Part of a small language model's weights.
Size: 11 layers, width 128.
Architecture: RMSNorm before each block, biases on query, key and value.
Training: a variant of SOAP for these matrices, 413M tokens.
Each number is 128 + 32 x the weight over its row's rms, rounded and kept within 0 to 255. Layers, rows and columns count from 0. Numbers have three digits each. The size before them is the row's rms in percent of the matrix's.

# up: layer 5 MLP up, 320x128, rms 0.173, rows 80-96, columns 0-127
# down: layer 5 MLP down (transposed), 320x128, rms 0.166, rows 80-95, columns 0-127
# gate: layer 5 MLP gate, 320x128, rms 0.153, rows 81-96, columns 0-127
up80 115:132101129100123130103111151162133205120092143076062110149071110195075129155126085168159134119122184127161172135131148079088187054097103139105163143176074158133119142107106108179125184152128127101181101127115108073140105157088135111104135098142199110114083114160081112178115111200149158119139097160114122141144190121112102117130122135141071119118111097053090162123090095124137123124157
down80 114:150133135064186134140148160157111096116131071135136135126126127165073128099150129087136150111145152150104143065086157135113124156091085153149117126129134107122148082061087164108143096164113141124133081154162139065112129155127158081039152159145111081089098069114091124199133105131139129089141095193124137118137104142110085129137201126147168129186104093066097172179068164084119127180126
gate81 085:123162104129136122113128093139090145135127132130119137136129114117158155114187203105124103140109060132143152125075204128112124111146150142122138096138064158131039104111152185055135153118119160137121160053173109127095109134037067123124101115191160146128117185116201157107139156082133068129148106162157140123077121107088100169140112157111179123078102120100129094174149101142119174127140
up81 107:127061160087128092133159178095128060164101110093082184160146122163070104148108153120127181143128151121119130142117148101145121190150100155171079163110103073152183088110121103075104172181138131128114100183096145169092147144123111113133089108142119174182100118142110158110145091185110173152125063151129117128124089098136121162136094092066167158090110159144118120145178040104106086136115
down81 120:141085147110152155121177146118138124143146138117074085066105179142122112151122113158114140127170159122106093171157068126142148179150137156093065117107156062090200106116073084127081159153142111092163147159074133129102168120183168117126097093179114149155090115116107141131133085197100203138112118157141108135165116107175142107138174138169128097120128108157200120157160074158129055135094
gate82 096:077140137132102121220129196174071147151071153079174089162152109164088158119170116120119171165056141124140127084132119133081116179099173108152085160092114161124093101113093115098132120138105122165151110177117117131099118066175118131144100079136178071115105115098142118157084151101155098105152103101077168155133101177127189157142122108162138149103162145095157090154129126127214123139133
up82 090:170115176181109135162137148081123129162145124126122126181114137150152093168113143121160141155128152123160115104059125127099106171124128157068157188123152155079081079076077133101168170111110099112097081140127155153141159092102172127212091127090196087114099096151089115113101137156134094143091137075089150172173182130154053115062120164090091143130138106134182145121102112107144132160170
down82 084:126131130148162129095144059181118084118152171170113149118128129141118130103153131116146108150145156097134129136211163154158171090103151081087133138113102151075155100133128144128128081085137159103094130126098135072132144172146091096081138203117043147138094094104112127140121109189139124120148054151166104091018151185141141106192171089116116155096110124134152082115157152115114079102160
gate83 104:112180092121127076130130155126098110152121088150166130133064128136136161157097114144127171144054141140143129116197182125146137130117074185136130081083152101118122075171114141159116107170114183132144120144124096103130126177120149078099169129157119106143106127161142099112135172180168227123072112144109075157231169128121125090167048163118112170136086134113123149148104170136139114144160
up83 091:146102110142114113187082136162177105153101070095150153102134134099082161144099125093095082132159129094114117143172068082088096163131124077072128164121143121137109113180105155109141145141159134174086139193110167135037146100126100096117098125097157092124147084125171112156131131127102110118179097151158065136040076123197115137108122122069106149107100175155155140072138108094161088138139
down83 094:081140122113136133134082095165175116163167173106145185111075181088127115150150108147107061119097137179093112106119169159100142158091150122113093148160082070136174139175070062102099115152108079169107122102138102141095108093107161177202074094160076169077128068152103159112116140171157155107138110147122129116106145112141130113161186187138173178117114142159114106090121134171148127161136
gate84 092:152196125112149113191138101125164095084138126116131155085110149091074114094141079076133173147136110085104131153068174226071110108177067082098114163097138096154131089117123169141085106146136131161121116185096145087168165144108115173194126133150117142108172119099121100128114138151106110114085082098122103134151114124177080128134083154089094102123049132134077146103084124137113095160109
up84 085:041181114093081154130136150131108081104140101061122148144148132136160153098099119124080156194122166091152160177132131130142105096147094104129125115125117078096139131074126121134086135089115132137127165058194161094141088162121193178106098145130131085144120158077110103107110089117130098114037150130201136144128133079112121153079132115102180097126090106159077158108110133083065160110109
down84 080:156107144175111127162114124151091070116086111098104084132140118131179150140125078157075120093122131058101154150130193098115101112099138139154141124123142134127154016131124101131080131107122150129177121129177104073191105138211157147119113140116172090165095142116190120107186098070126123088077139146143149113133094176111166159087130140105072124152117103119095159171086164072094115092128
gate85 110:118083169088146167192184076067125124114097108142171149141140091116122117157080090109209156179118134176097103197176125154125112068144114125122151121134135158139119093150145107120133121109097167142073128162095117114135167133093140143125129110102160130112173144114153132187133064051134159090083146120132099086167090120140109107105187182090091128105071095111095145186079118135115156090172
up85 097:139165139120147155097161125154121105099097163106150122148119187078161105105095119134098123083172100167140079104152154115152120094176114139143160133097100122120130104112194090160166117179086187124142102132105079112179089139117121081182068148100134089130142139152191110160166102100103115135099115130136148146149088018178129098090100132110137142147155121156079094148133125197214187108155
down85 094:085194085163131092107078179120133107086138115082049104150100123178111174164141166125091099150148101100173127084127170115094137132076120082136121126129141174118133129077106156116078113148209156108152117077183115139179144130132126108145129117062100139111090141150166088099167227154132117147138116118140087095093130161144130121150072078139138146102147136107122146173183166116068095112127
gate86 102:145153125154126056143160055092112134084123243129082079094149150183169178116134149096137121182105139141172120048097119097108100133094113146084090162130119123128085150112150132125064101128143103105100153163125154150133155098092123079131133146153132100123123123110166135120061129082123146174101109117117123096106187096172122116137083131093083103161094175139118190102077108118160134102181
up86 089:154119127155134155102102187146103158183073111151136118108069061107115088113158109140088132108110152152105156144099079141178133112124134076092077203123094069107133133149141150119124116134115193166191063162160108064124150115151179121140106120107104110115101053135144114133146109183136122091124104142138108091227171100140163111109182104142099139152110107151073070142097135130090117104155
down86 093:105130108117159115087093142162104113160115178134133120095118137129081116086150143124144119076075137119155057117107128081085167145104162194118131147180130064064067138083104122149064111137099113232175147148080133096119146089133181165085228155184102112115092155142165157133096076140180115124131112150143142141118129101172150093117127102123144099100136142116117093113124092145113170149129
gate87 118:106139074108097090180066159148102159142101092168105142074120161143104144153191077090146128144080168153162200143092068141165140148123128072080128149098101103136143088154142153124114051120085150177124113185129083063097137149172119142149156131114124093037132103127156089131092125176137140154134112109110150129153129134137161143138065151070113096111127170106108150188138152147143168091131
up87 101:154145115160129147121155108155143147083112115143105156158128112172130115171165116182124075066113101165110102164225091144130154141178185142161108085098113057131092137112156171128139114161152092086090105154134125146150134103134133110133195130154108118138105098152156161116122164170143132106166071128134145106185066103090139122124205133111098193191115162198188114144102128191126153099145
down87 090:161153095137210191132107085109155147148131128170113149176156130193148103196120136168113107106171144089160083102121150143108089116086167103105138117179126111117181135108149090174132170181170126108111103081159107170129140119104140122140168084169211145169128119149149116109115108134219182161109166135147108136171125141167084132171112144135144149091185081140138130075123076123159130174124
gate88 109:096119113075157150100075104118197105136167145118132099138108189144120089151181134109087159161108150142085207134135094103126093140147108083088102159057104138137123196082202095136106103190124138119093105150205152111123116155152133167128172138081118101159137137106097111131181139114118075149060086151115146080160073099171120135181153115112090100121110135160129115147125131140166187152129
up88 116:127139153061112158143142186050138142141142158117085185114119079152143104135172141127148141135104155152127160093082136138103122121117138183099116074164095178084112146172109112134145108223158219077118139128084129147072111097139126088130086080117106165098144155166137141082093085153211194123191141144111093154108134171139136167162123104146131126111133118103132146165146143133148169138091
down88 118:078121190117165101124137173058142076132170111129125152053088134126093098141139147161169140168090171136139150101081113177129110125145105136154131091141097151139172156090117068151134111181141189115111118137150179141116101143203106090146144135208104100120172139113121133131066074122163171149163130180128144110197059084118141123132096141176124113088100184122116118166081132094138129150104
gate89 099:077094140138124164168097122121122125101216132085154138100145127146141091153110147057157142094128130172121195168156123169135138136132095151130154140119118144072154056081119083093181121078117166111132205128129103138122119197114147106099122132111066118071151151173116105213157162154140083157123191129148153124120107137143088099168110139088098126118155185143137167174102198111132119112103
up89 131:197124121137120168155060116131122158122089122128154151113210142119126125097115140128111115081133130149095141127143151064119186121136169162155064152126121188108189101169077112147102113068097182135092081126135050117108147172083094158111060143100116130138158152148145144165091157141054098141088158093146159096127081163160118112171164198097113139130095098111129177116098105108123144160132
down89 128:187161125149115160142116162174150134075083122154104160121144090144136123108127068127129072069138107118091131144185151066134139106146141124115107181084133104102127092134171121081128111151139214101094159120141081108140158090137101187108043144119103082120109063100158128164111179128110122145072119128110152103158155169178164123192121118096081094178122109061145092135122123081103133156081
gate90 091:095131142106110031150161114148121089132110141142121143187108163108092151191135147118133208079112199098112132067099167128057096096103172171186136161077129171132087092162087124159061143086136183119140098101158145134107144141161155095151104121170147151086095108136091113132095161153111108118097160212101089144099109138134124110087125151164136146135122117156195136134144118141157145087138
up90 088:166126164097098103093089076116132051085122125115178147145128126129127160125181177123076096105171114114093095116110106165105106101119178147108130124110148155115102186065181164122168159122152112145129019100098103150173089177188107158115105112132131118147080153072140161141086072119116112091146096127153155087130160113094202101114100137120139130119146131153128043124120121091080120123165
down90 083:132094108148117161117114170135187176142174151102041149110103114114184151129110101169142104092091107192127165163155128108172180149137085125109056095178140116127180118177089082075104160109109112113134128152139126114149150180103165165087134121107117137138140109184131102180143137160140174150108066073113148153118168113168107141166168129043104139106159104063131154108092121127111099172091
gate91 135:151121104108157139111194090164107097178123099141157121093083098139114105112091126057115091144135110180070128082101218147103093102093099143142110171146143136182100148087191104133103134086108185075147161202124170103134170106127160100092112106173149207159130144132139059119162142117165104101118146130131134154069152089138134136156142105163127111087089097167110180089133094140139111125149
up91 099:117130084135130106120121117089085093130162128108085174174138117125093156141170122194116126199150140065206117128197123059152119140163122144153120089179113099083147152160130218125134201172146084164104147121138126173154174111128151172133137098046148100158113127147108174189121102103073088087125148163154109097120106095139160085115084149135139173142139116115129131109139143093148168130140
down91 091:100103076108110188169156120173105132186136102135183143141063101061161116073106105107139143101087125177118156073125168070113108171125101137141107160073162104159104131141139131118110127065132171097176140130126112069127142137130089191085079130164167160115138145172136079081141155079142162138158154115157115131086134048136087103100171120117143132097060154161165120123160146175109109139127
gate92 115:097142108099136128076130102077078095090170132184092082159131157135126145132135147139152114178102080149107142144146119070099115191099131183138166165091086104091134134168134185112118147151067118129130102110141175187133111131130058174088059170105127123124145157166113152119143131144088176154124112151111106108143151163141096151112120186134167131112052111148180158163216101122148069165158
up92 104:103162169153112065168064173176143167147152157173118181137130106053117086177118079154144138101141189147129115168141132203138131102151140111120118097186127170154112116137156084088141084124197129115145144136119126045114139110141136120203148096141126118130102081116133078151184118115132152185095115176065159149136133086159119168133120098126121094145170157110096163122107163154095174095118
down92 095:099161111120101113140070169106137180173135119148158178141142164177097078171076152110133116147119171146155128129122136169101149088163133132139117139109125210125105092169134138158116112116084121062128181062113102061143178133100125119096179136141105040066073110110137083110165134142129113139104162151079107123076113066162092161173159088139100118092173116146139130103076130139080128118163
gate93 102:121125195090144145128103162068107120156171169094126198141086108182164146098104137115136147149124142115092188199122107103144107111143114111132179129160142136137130156074137146057150145139138136174125110117082114149146164123162096148114107188077128102149154125062149104174111156132117131139180113106169108146074144152163080166190048111134195180139134099135115153177176086122157159165103
up93 096:154123132126080160098149124128129154158080072087135131085078179094154126123104097141144087141101122158141130106155114085112083125102060116109071104151101127140175112121147154135219145101098129139166120159119109134182123155180171109140111054050147101128047048107120105131107134131140164105117127176143115192114179125150140105142055128149128149124126114219107123156096141141083115140125
down93 101:167142168153117109119163024169136124157083140093152141118128179109129133146140146128169113155074120130139080152177150126089120148090107124127120089177129121149143140137149106146130099126061114120143147085155122112077092123100162074138159087098173139159146118121125168077135171089164117070133161218111143124141153158092105156142113064171094159094094140192100115085192137106091108074190
gate94 094:141127118140113140131098094108152140136158189044138181193142132125110155112088134155122221129125137141092109165118164143116108100115137110134090136106077157110180176184055180100150129178174165097174103152214189126123131142153159167121101185101104145165096097141115119124083152169131139095119110150120088111195150164108121082129135124134129082119119196108143116112133115153129092168177
up94 086:067165079158133123141208099145174134124165158095149154102117092138164185166075111062102108121108186164105167158126143141110152152150181182151137076142112088151156134167128174092180139126160154170098171074167113086155127170175137157125130128159097175159124164150116158125098187125139131075151155134170056124100151117125129114121079071142108125138077105152135092095121130067124116097121
down94 095:146104177114117157096097123121140157171158201105067169096138075116131209102111127161106145190144114187113161115133113147133112166127121087161104139122137121105125098151088160145072125130155120087121068111120124137106126146168145123153094085084071187166111073156116093107161075119069154158160132149121105117190100156197136084141167123122135095111136187111184162106145041133119110113146
gate95 095:169143076148136101159118136139157113146106114053099143155084096138134158126140137104098178168090104173130139149142108129111146155205202150184115114139126166184179154094098125122114153142134147109124160118142097136125117085137073149133112110123133115136080147131086122128138140126139107093117109144112103123154181132181119088101104134099146117041163119092203112125251159080140171045119
up95 106:167142095147138182105113105215149157123138173117071163144145173150122152125111079135122173143080114136124100173129153117134059162143112139139204135138143072172134136197163176100102118119155196100182140133144175112180143122143131112067035133146124103117130116075173108127129114144164120078158158143165127096178221147135127113138128153156153180125121139165154115111116114156091120111139
down95 109:110130135126106194129128167202150138129160135140037134172137140176152152132147146128146129134119164137202108115158153151139063163134103091142176175108123091155131152163089172086087101122109126116191090150180116131097132142138069103051069144128092139149119154132120134177151136119189124079132156157102154111153196186149155117140095167124108198104148147144168155102141109122154074150163
gate96 108:193163138132125111133150060107070105128129158159149129156134162108133148078135146113114141128123146065110108126080143106108143131132125101121221165111146128101120173129200055126114135177141193126076123115116120120071131116115147142091113137144104166081163158140106172177138069213139114100164151098151117188098098094119118085125098124107154100194110086156164152148138154153202103126181
up96 105:144148166140137096129141113129092199137120145144109213139035097129106106149125148147108147136205129142154088196110117125127117147160086124171093088119176102148101085106105129107182153083149164159148140179157112177133098140103195142149076095110126129081080102106115130149178119113114104103125105110152128194073099109127119147175111133120162114118131226152077156109076161129094159143124